Each number is 128 + 24 x the weight over its row's rms, rounded and kept within 0 to 255. Layers, rows and columns count from 0. Numbers have three digits each. The size before them is the row's rms in percent of the matrix's.

# layer 19 MLP up, 1024x256, rms 0.157, rows 885-1023, columns 192-255
093:102168125123138135125137093129121143131151137148133121103147142103164081176116074091142134110183086140172120173157150102133152138116159168154120095138172122125114104082154133146156139113129090
097:157145120065124124084161144153094166150145131147145117139157138100137170134121149081136121117179123123156146097102158111098143137091116122157167143168154162154101125135153079144143129160137152
099:146176174091098145128114124112134121103166118174093141131144112127133123081082115127131111111179131181145143122121163119128109102136125147112113130105104126101147128123128139146142122122119123
104:117138109140127076123096113071153109138147142144147118139150141124113145117143123149124142121095123108094190090115083162150101124145138144088161152158144135116108115165120152109106128108148103
093:110103122156145132163142128148109157131127153072085125110156113121103103081109189136114111136136107120135094139150072099118123137120076097134113132131119152168106176125151166154119139117151103
101:183146106138151113125126130093132116109120165096141117140088125149147142132127125136138153090142105165134104153161130097154110080086156125111119160139079136127144123060113127107101145118127070
103:141130106081135160137162119109159119142088155182159169152093128148122087136142130175161119148140125110150114116137133124159130104118146133156150127127129098113124161145118129139137139131089104
105:154089098129125168137159083115112091162135145164155108136129127140141108157093099099102136082121122165092087119131126153141190129119122077136129148118128102136147124101122148132125109133145155
097:112110120138111152145128134118100139090102124126125130129150100145108092169118114147127123105113120118149103153146188142120142117127136122114096127142115128147149145133195146080176084103127110
099:114126115113121121120134083160132142129130082140117142108135055088158132109127130126154122124121121155119121120104128157124121154135144111103128088115124086162134116116158135098132138133126136
108:148126152136127139151138116135146115115154130122120145133155197122145115159152118118120089124172159130116108138111124130115165156110109137136123140107127142089157135081118115100137104111127133
100:133127150134147108118122115127135137099091054128097119121117137133146165157132089126152117111144129163128116134122137098152166109125125145153153132142064112130117139155147116120188088142154122
104:179138069141129095166126148155130113075135114098130169100091080123156125075092109137093116132140113136164084143147149130149125146129167161108121142132081133125149105107115143111133151093151147
101:114136136136140118104139122124118200076135159105134152151091157105122131136146111142151140139139116122124095095070135138079151139136115121104136140162128108133129081133109122145102125190143106
096:125131116126159139143157144114116146118100115143111118121135078106115192143104137192118126137087128165117127105138132121178130142123128121097111140092080106097169095123108112114122128125191117
099:081116142120125115105148122143087104125133154129138149147136152077180104101100098189155151123144110173157100116125129067150128124126153165127140151130109127134111120140135121115142107108117093
091:116109122132112140140117146136168090133167114120207109149119145106155144127170132147122116137154143147134116093085082146129124080109128083163101141109155156098082115075172104123105127167160155
065:116103149128128117121179145154096130120121123146111118121126151108109147150105122148173110121125094120145111112093145141120147117120151122132148113141109157166104123136120142132092127089097162
107:139119134111114131158132131123143118110121121123079137151083091144149152132132148124111148084170105129080127078094122132126145135135087118187093153125104082160134155140146126133087144107142119
095:171136108153112140152085106091162129167124114112130130148136157147135076121144122115136107122165140081143136107155123150127176121107101122117122095143141152097076150155130104137151111142134122
102:144128132151157115091106132108173156142136132120109081140132106164166129152135049151100154122122139141136096139147162119133117152102135127116132123134143130166141128062148087094143086094140150
108:095141099151106113123104111122101151150140145138117121108125156128149104064118141138135141123111125100125135151139088131136149145104131137131126111157157096150120114141123132093105117112151189
095:144113103188095140114109130143145136153108117101133094101103063096144160131099059134098137141133098098112141129124150128106179147134170100145183114098163138118178127135120196110133105106160115
098:139124123084102101105173097149111106166146144078094129130160132135173163129171150072127158114122141108127106144121101117153091163131095121117142105138124168111132147173086133094120076144129148
101:113119099120143110084136084133098142120143153103159155069072121155101131118082127081162168118133148157102122083108147135117149111106096140158122137146145149108136099172119106119146112131159142
098:106149113112159143170111146105130097140120156119124127095124143143124125129136156137117174130136094137146125112143111134133122119142153099122137093136084160149106154138145145095120160112156134
094:126151156109125114129130149107103160140072056117157127119112134136123088117109152138135120132133129136128153118094149122140108113087106112145122163082132161068105121158122095119124130148130082
108:141164093123158182123111115158127123114106105130160111162141143055093122177138127118139102134131160115085106105112144111104126120113113116116121117098166147062169144132164131111132121109136130
100:103091176128142160102148161105133186152119125147164167135129132140085134110138105117140103069078157132102126189120152102100154149112152100111107132092126124143175142126114123134081110167105110
105:115134137148125113103081134125134140123144151162109123146115108173108122148155136095117129103155136163144166094195144107122166078097118115114118120149155143143158124101139110121137128112098129
100:108107117151126118140110156114142122094153144110146177123104130117160156148101075156113105167106096139110177176148112141150085156089138149114140091093143131150129124117158188130112129138106102
107:137098105107140107144162165153112098095095109095109103134093135180118146075096140152147137118107112118091125087108100130121110146129128127169146114131120127117133123151099123126176094134157094
102:100134130121088129091124153142140109150094143158123118126101109133119117133147142142132143113140111052124143118110124135101097115121173089136112144181122123098125168151069155179128112142111083
107:161110078138129163126140147145081178178124138070124167094122130119142139128120144115141135134115121127092129130127095119158131165125123105140130078101109075107154128168126127086154151144066102
105:134150127150090161119162112103121131122121135113096134151151128133067160126171145125109112174179116116126162133119127108106154114144143079111101112121148119105119160098143127102127093131120127
101:107159141097104151143158138109119135144098114134161116126138126133151126116138155168134085085129126116093170159157135141096159127115110123158104110117149119155107091106166128123107116106098148
100:058138096136107103129119120136143145101106121103120134090151181112140133128131164161084161096112128126127131088115127112154100149125110106121114176150109143109168118158113110096154108161139088
106:128155099129122131112148133117108126120162130172172131113135131137178119137130096137119142122123137136099091122060125178074114072118094107173181155097147130096111160145119166144134134122132119
104:113065138133152121083126135143102117114117080161097113153079134128115124146124115169158110084096141138123095092108140174082134130107105083137133109123159122099146100178117098109117135165153140
089:133187175048096101147143137121128121138148157143125154102115110101112139170130159161135104127119156129114140136128131136105124147151130136105148154141114136143144168144171122143156118101128142
097:112075138159150090144115176120127127160125098124129106068115171139126114164102138167089106162106174126184156122117107063112130089153186117130143102087092105114110121150080115090103129112113147
100:140136162117090096132151117100155094131124127092122169116146103160116150128099141140199100121149116103129136125144085098129132138111173138141151088104149131129140113141160124102140109146141132
103:097113153128133113124156176110106105133119110090154134137132149101121150120153149117128124154147162142102121126114157158124121176129126149134126153127148159188157153128179117098127055170157112
105:118155117112135062119127114166114146156098137121100148121123132125100169126182153129098121099161095136140119153080067137127101128151106150112156112155128129112130165169123128138164114101113182
097:112142115100098121147146117100106124118124181109164156124097138092175109139110115135109157132134094092173125107134158101161115124106146135168097114123148091164142116182132084131098137154109112
098:119138115145172134112128133137148107096140115188121129145152162165119097089133108135152093102143127068163110078131158129126124157117097126130114092132104133122115164155114103123166113096139147
102:114124099111095139177157142158128169151129160082100116163171163189158110161112115124135136108135105150146178132125142132081139127090183136116126116115105164109164134109161144112114155079115066
101:113107170128103127068121128122120118166135142126128116134148156073138130110119142140140175112105061146162091129128154120173152184142117100094128184152126167113155178145156130152147110176164122
097:107163159134123129151157141136116099094130119127103190103151114180109138090125140133124153150142147123121056112138129134123160154129157107108148166132107114082120123166128124096137127166124115
102:155118110158165147047114140119094088087134159163112125130129114106118128104142107143100146125107148066139126125138109093158092093134140118129122137139135143121129131134157130118113168117134126
104:134097167122131140102157116167147096115115157126148132131102130117094130155169139139126141147098153123104120101116102163172133129111137100114138131110117113172106125094107132100124137123172111
106:113151149104080136117149085158118131122147115116125077126152153127111157150097148116126094103166130110144147157181107138143111144148107169149086116139109164141110125163123119112127137103160102
096:145086104159145089130175112107156089101140103107158126134130124126115150116188156110135124131165148120132121106115180117117110112134138129152170137133106173191117110132118119094164149112131124
094:119131140117177136114115118144134132158137083117109131157126186100128132085154122121112125144103156141122150149074136154109129109136125073104110136158115104108102129081090151153135110110115106
096:132103139125161130100152149126145115124070126120100126161143124176105160114142136141119131090129121124083106104124136142127141104146116119151150118170072126126122175098112155137108141137146078
103:101145166115097123098155121136120129096129112126114089142107113147086153136152112099139126145111150144130133137101123094145129180130154083145127119123083067124141142148139106110097134148117121
102:134091128134130142170104136151125123123139139114077127098142129095119083162131110165148194115131125160077086141128130132173176164105114112151128125147148134087139080114106101092117122117124178
102:126098063138107175134131115150112141104120145064120139151119131150166153118184100094093162150183093093149156124138153116183145085138138124112113133127118114136117098102101094125092137091147144
097:137111086106132119113093134113097116119123163067130156154093146157124131110142135142165142133149157170094159076108161135148141105142160149106139121112129098209124122097152127151130128145107146
093:121146105178108085151139120121145142094111167127124102103152155115158147109145112127119090101126113159087142101156117107157119134152142102130103139090174077130093152162095121174098171110155124
099:071161106111151158113134117140150136113135082147163120159201118105125125134133141098137155092174145157136156116109132164124108104155131109080108135153097159095101133096079120109132152129136119
106:142125153117149128128150126164102135155128116102119137150137136126119124119173131089156142174137118123139094135119106158093134121146111100134105137169134120130094151124134161165142126090130153
102:146117152109155102135151116177160134149150138086077156113112083133142091130147137147131142129089112143149122071147121134114123122089124152068156127172130145110138157134146119124140126131149150
099:109131088125114144141088136110160158103112151108131144115067145128144151132107126121076151145163153099145151122146145089173132137103102115175129157177069089127092161150104127092161114157157096
102:101137125094134175112138118169166091170073134132121128139098120137094109120117103130079119098160162125083125127168146143147111111108132135133155161123183129115152121113137135121126098141130132
105:138137109112106143154113127154186116143115138115133096118166149113083131118114163153138080112118120119142088083161151128117106153094107122069109175116164110111121076125125127144096137137099091
103:133110096087107151092120109120125148102125133153135118120147111168083121118162118144116107119170133153107155148131136149141141115113126081166137140139137113119131110174095151113157127117133086
102:128145141108149141106113093139137129107157148110110171132118129127128120095087076163140138113127132138144084147105135116139066163093116168133101108178115127126135136176102154157101139138107149
106:132132168097172115090093093164154107135116136127157139137120159134177136133175159088136127162143119148127137104116119168137104107142119117132151114105130147131121163107116129151136132124166173
095:101156159118101160109142144127133128141137084143126156112132178140124176139128153107100145097152125130143160103125105174159123108123147141109122112131098094137180108137080156126121087130088124
093:106164096132185173121108162163128170144043133146114119133116075097135141135134132115116119130122131103152103134138139146145133131158114113075142114107115148123151125123111195127131157141139155
104:115101108129126125119155129156129115193188113130067150116105130112143109131119124102157143114135084165166138130089097163156091124140123124103118112099094139130144156158171142134111144127111107
087:099130131139132135124103145164137102107133130096153121098162146108128110119114110100130158095123135122111177118144109124122110105139123160125126063126128094142091096145106144178145134149120129
098:185174122120129132093150091135172124108098145144114144177112122092130131147116103165137113117121151105118152103152179133138167109092120173176120136118118097108130142130132119132131147133102135
100:130079123126115165132145117139123094125122135147140141106138147150093082108116077092156129122125125105132136104106125126171092095128123108127131085129141119119138102114147118120108110129163118
100:135134149118139111127121108135120125126083131128112105110122132130173167095117148134102121093140103178105082120118152130136138119098134173150091093104137144145108145146099154160137131166104150
099:162115118166118129138156104170130135117110145153132147151075149170123162124152118103072115127131109132142088097140092112086090124109130065134100131126186113131135154157129118108112113083150100
097:137145061160120127134126143103169119127116101118111086122107136127144104162181121136123153120077127121112123179122139128111171074171125093167144145129069149126142142148143140164126146125144107
098:148141116119097138088110134170108131075126101085116125125111089172155114129123141112111168118105065121169129163128107088128130116141112185173100142095120134109144088112121168123120137148130121
097:132138102123070151115119121099134112133112123133120139096198114157096131141114135130201113112118098160143126147142098136065141136115136149129137109161138170120156080129138166128168128108114181
094:132127122104135141125123093112135153113122131136110165111125113093136125182127119147130126106142146127130165105108131140115057118126117110141150124110140109119125169118152102138122143123106126
101:123122112132092163133149154152166113138143102134108138120110161116136161091153114111106113150131126141131088141091105143151131147103115174120121140126140136150148168165152108118135108146130108
098:146171108136130135121173119117123122093170128097103129158119097113137120153098130129119082089139156173130129130193118163140128109101139132140132135131162110173119113109138132171133108118159124
100:155108127142123105170118130102150131113096110133107096107126164109153137113135111119152108093144101134103130178096105119117141108093095121114087135111107157154150141145116143147146144095141153
106:083149105103146138140159084119105127120126094157115148153117146125110131122120132138113152113138110156155172115159096089123152127076105179126151115112166115120130131113143131085116135178100151
102:142117157118150143115129187141132141167122060136119149111136156163106118158135152120137141140148121127166124111077141127098083089112111125091157165100090142128137115116117094142108113116129127
103:141119135146156133114157108120123148142118173134152076134080107144149106146125111135129136112172114132158102155124169115139169118110168108132088125167108159092118156145118102104129147066118142
107:120121099102069101122135097108131146079139142091106130116110100134150125089127132146138159124126143112180151121153145101144115146123174130096144134138105141138097151167153134134145122133089127
092:157149130159146134156180121097155123069113101101128117166104170143130134143114133134149134163119095096139099113146104192103143153158146133132134135142138119150130140142136144156115117157111136
090:139183137143130119109156114169098132120120147169082075136059120111091179136118178147119131150112121127157112140127109109151129177111158145160124091097148106067128115134148135106161149111168178
095:123092090132152139122147114128081139149150171088090103125096101128105115127106159104122127120115120081139133088113162153160120120119126112154142114110099114146161154166126160095128136156164149
104:171120125154098142161091124117081112122133118122125141144083133140183125130093119131146131113132144129118128123151124150139116149110099079107166143161095107143148118136173123103139121148096169
099:111116139135097143136133126120176077103137117136128123091129096181138114160124159112171144169146102107126128129171126098147130126094167135198147143111102168131133174121145129143124095150121077
102:145091143107163101135120176146125161159108117100141067117117122131180097103098166156154180096076135171165096138120131119160104125124114172120130137098120141090140123152113092116103130139148112
098:160146140124107167122107088103131134154108205115113153145157107125163123111124135153132142098132117131161111131161076126161126130129111193121146154126141151110120140139120139136105114115106083
099:144125094109118120090119193162122119076119141147092128109152119145133120137169149105140153135136125106066109119098112155107136129111153185155089101095080119120134091150132139130149113163123171
092:133143150163119137120084124121153121119126143106133152110125145154165177158152108179164129112145138113137086105152127130132125096122107118156123160148105129140117134120145132118143109078121105
099:075107155110078146114175085125167122124124111092148075109167119142150140142135081114091152083118121104102106128132127122123090115144123162146130117137125145090133115093142066116094105112126144
097:148134127144118104134126157148120148089080120112111124114136104123135154142094098151112121145121124155150123145159127188107158144140158088149102097084139150136141140121150134120127116128098183
096:132115095108138155105130134162209124153135138064119102110104176115113099093115113119161116104152156157103154118107196139122155159122147138132120136143149176121123136167126151115130131131109111
098:137202148111151143135139165146133128141123125112160110104145112116121148111111127148122119170150113141124131148131104099141147140130138126135152133127113157157083196145106082132056132161143101
100:193127151103148124124136130107153114130125151168144138091144097137145149131156133148090150104125125140122108097108112093109127167120119111126129160144139093126132155120098148123124159130135103
092:150125118119111159106129061143122136121126094108127143115141165108149128082135127139168133146105143107151134142141107130138107095124094135140163107140126125114125118092140125101154116128116165
106:178168156125081150110130137108125152145131120132154097103176101149092121139101085184101097120120145161109100116152123158109123101105109089046099141097111127128074133137160101101143117127163147
093:118142113110121134147136119081136107128190141142112127105128137103148135152134122112130166110068127138141175129136119076120122106116124170119069112126162125140085110131156118091104185147103132
099:143115106162166108091138115171121116141116105096133125140159123084123135090148115131123159135130070157122133176155123145147119088104134097123106113138150123158124121122078133113151158123137147
107:126112136119145127165104130152107134120115143171105191151131109172131155120149094138128140064117168115148120143119123103095158068090149155117163123174135117101133123120140120140140161154135155
102:194136125136149166117126111084135113165123122113128125158171120136104147140124151136123090091106099095136129131122121174138143117104168104110160121134149159108098110108095106106112186155142096
099:108134095099164140166176121132135105085082100146140142115098139083074092149153136157141116156107142134133107133112136100127142059115117109153149109113089095132147100114146160090133114095142150
087:122120118112096139079094115098076133155089101121128158074134132111146118128147128127114124175132072155099110127151139121135152110147146143127126141115126149131142128089130086138143174104121105
095:096128096155101138124117123113134118153141160123154138151145114109103130100094140131162159109133117127108170116106125125100132138129142115172129124087123126140136087119120111135181130141127109
102:120163095107128115188130114115139173147133154141092123126160143127131115111139171080138112116084144149085124128152154118116181126150175139102123144147159128136166110154098098072129100100109116
101:110096158099106141125158148132100155120159147187175117136137135115112136157060060154100219162101132176091153142179172148113129147130095141128152162128115133134135129123119147114191087122147156
097:134157135146099152152140141129122077155140101108090073128095105142099105111116111132130165090119109124130105139127168134129142151212160075111137127115142146149115126102115092126109111141069111
099:130133125116135130165113140093120123139148118091171109128121134138141146130127068120122141134125076113099124109184122112151135092096155172149094125123148134134145122130143074131139123183171106
102:086111109120094137142158152133136122154083130115084134142116140118163161149150163160148087142116144159153128105118123141128113109161102110082126069108126140119186130108125150137105071099113127
099:151121123127180120117138140146089124153119120122120115142162093178140176133114122171141144117161126114105100167117147110128157119163148142153158125106120095129137108121122174111125084180157128
104:124138133157091132090135123141137117076108145158142098112150136117137143132167133096122141153134110147121113161145106101126161177111134144123078145098115106147093047124094147121159126096127162
102:139137133122123090104109153118126142148087134104152121091111161183128127124097118115166125133158159174101100129110148155135114184116115096138151152127156128142198128138122174118139138175144114
093:148150088116096166126130126145099147132178146148164116133139152153150118144142145116152105120144132117121124108109157133120118134108128180125137151125118126125152132104093137094144121102140116
092:195094114093114141123159158111134123119147104122130142081065107152164121152139145150097113103080122136137112182132175124148145135096092116137091120136129115120104132129116167179139112101102139
104:107162123149121151111125100119149139121126087149154108121105128104166091169119135118133152098174120119078119177135116104174148158140100139146118122162141107117143155130128115114122137141129133
101:165094154119137164130132125106181143120133129108136109124129144164119136115103156117134137125100117152130122200120116089092133102147144150118122101129168171159125116109140079155151150149142120
101:120132140148096098125109106117121127174171087173115116147116096155105125103093103133130096167172163121150129151161154134130135067135076116098130153157131092112165170115127134126139105151135135
099:106133137101182143109149163068113102130161130121139132134122111121190102117116101147125136120101137126078098124117147125143154095155136117147102099165122119140143154137118160136156118110125143
102:116111137129111149140129123135132093135094131079140129111116135120132147127125145148125134107140144159096119140142139117136102107098152151163078149143143121146097125081186128110108112102126129
093:136118092140129135144132173129110136153097172134167134109128146140130115105137106131108106133115132104125144073144113096133118138120120123157148098196095148148139132131111163103163119111156118
104:148080123175117122123134127118153069099125087091115141129093105146088095085128147099127152123105126120147145101148127134111165134109106123191163117145123121134095190121167165136148151148141129
104:135129126125163192105131121114163141139155096145113104103134166120126104131111134167161112126097112165162112149114149127126129108155126098176080146100124156144157106134101134139152143106104097
107:084113123087140168097123105121126107169146119113102121115123096133114141147094143136114111119145152139107163093077155115144174143129084134132098151095104119110129120102132108158131100144112115
096:097130125130105183120170136112130112116117115157108085127132156108147120115148110105124106098148123124149129168146170114078114110138162118101133152134111107130089107121099143143167133105150126
099:164094161144114145130152116117088134083190103125143103138152135126143138146142162133137133141170157131099152123124168113165108106041123102133135175130138122112094113134138158112149124133099112
112:143103141098107128134131105113133132083152126112136123142108169143149112111126138128127118116158140171162069142184095143095077125110132100128159150100087120122123152105126129111140123129096165
102:143135110127107083114102116096139134144158158164106116124131132158128122105071118133138153161102119106115151131119143159132164088056129141096104142141091138138156171121123087136153125152147113
106:161138123124162122127194139138143143155105157113144098152104159134106117148177171134141127108113110138144117140104130107141078133085141163099128114129112128144157106133143105123168135118116123
096:113111130076114105138102123127106103157130143136067136119144118078099100115135096130127181130150145160125133120146124126127090119129117176071110099114147117153141113154130114140159059104095093
114:115161131126152149156140115130156082112117095161173097157154133104125113103079140127124120127117144093130140145132144139121104119167122159142159114117136107146151146116120116169127140118158129
099:121163112100078144113122136101084125109137124122120096132150152126101169128087094133160131128122096100156133110143165138091105132136110171133117128132123141127124117129144082112079089112108154
096:124152163107156127155107144171090187124120113146132180124131101118152121103112134135135130148141106112154087131108113148140112126129117175150088127128096129096101142115152142120133152157158147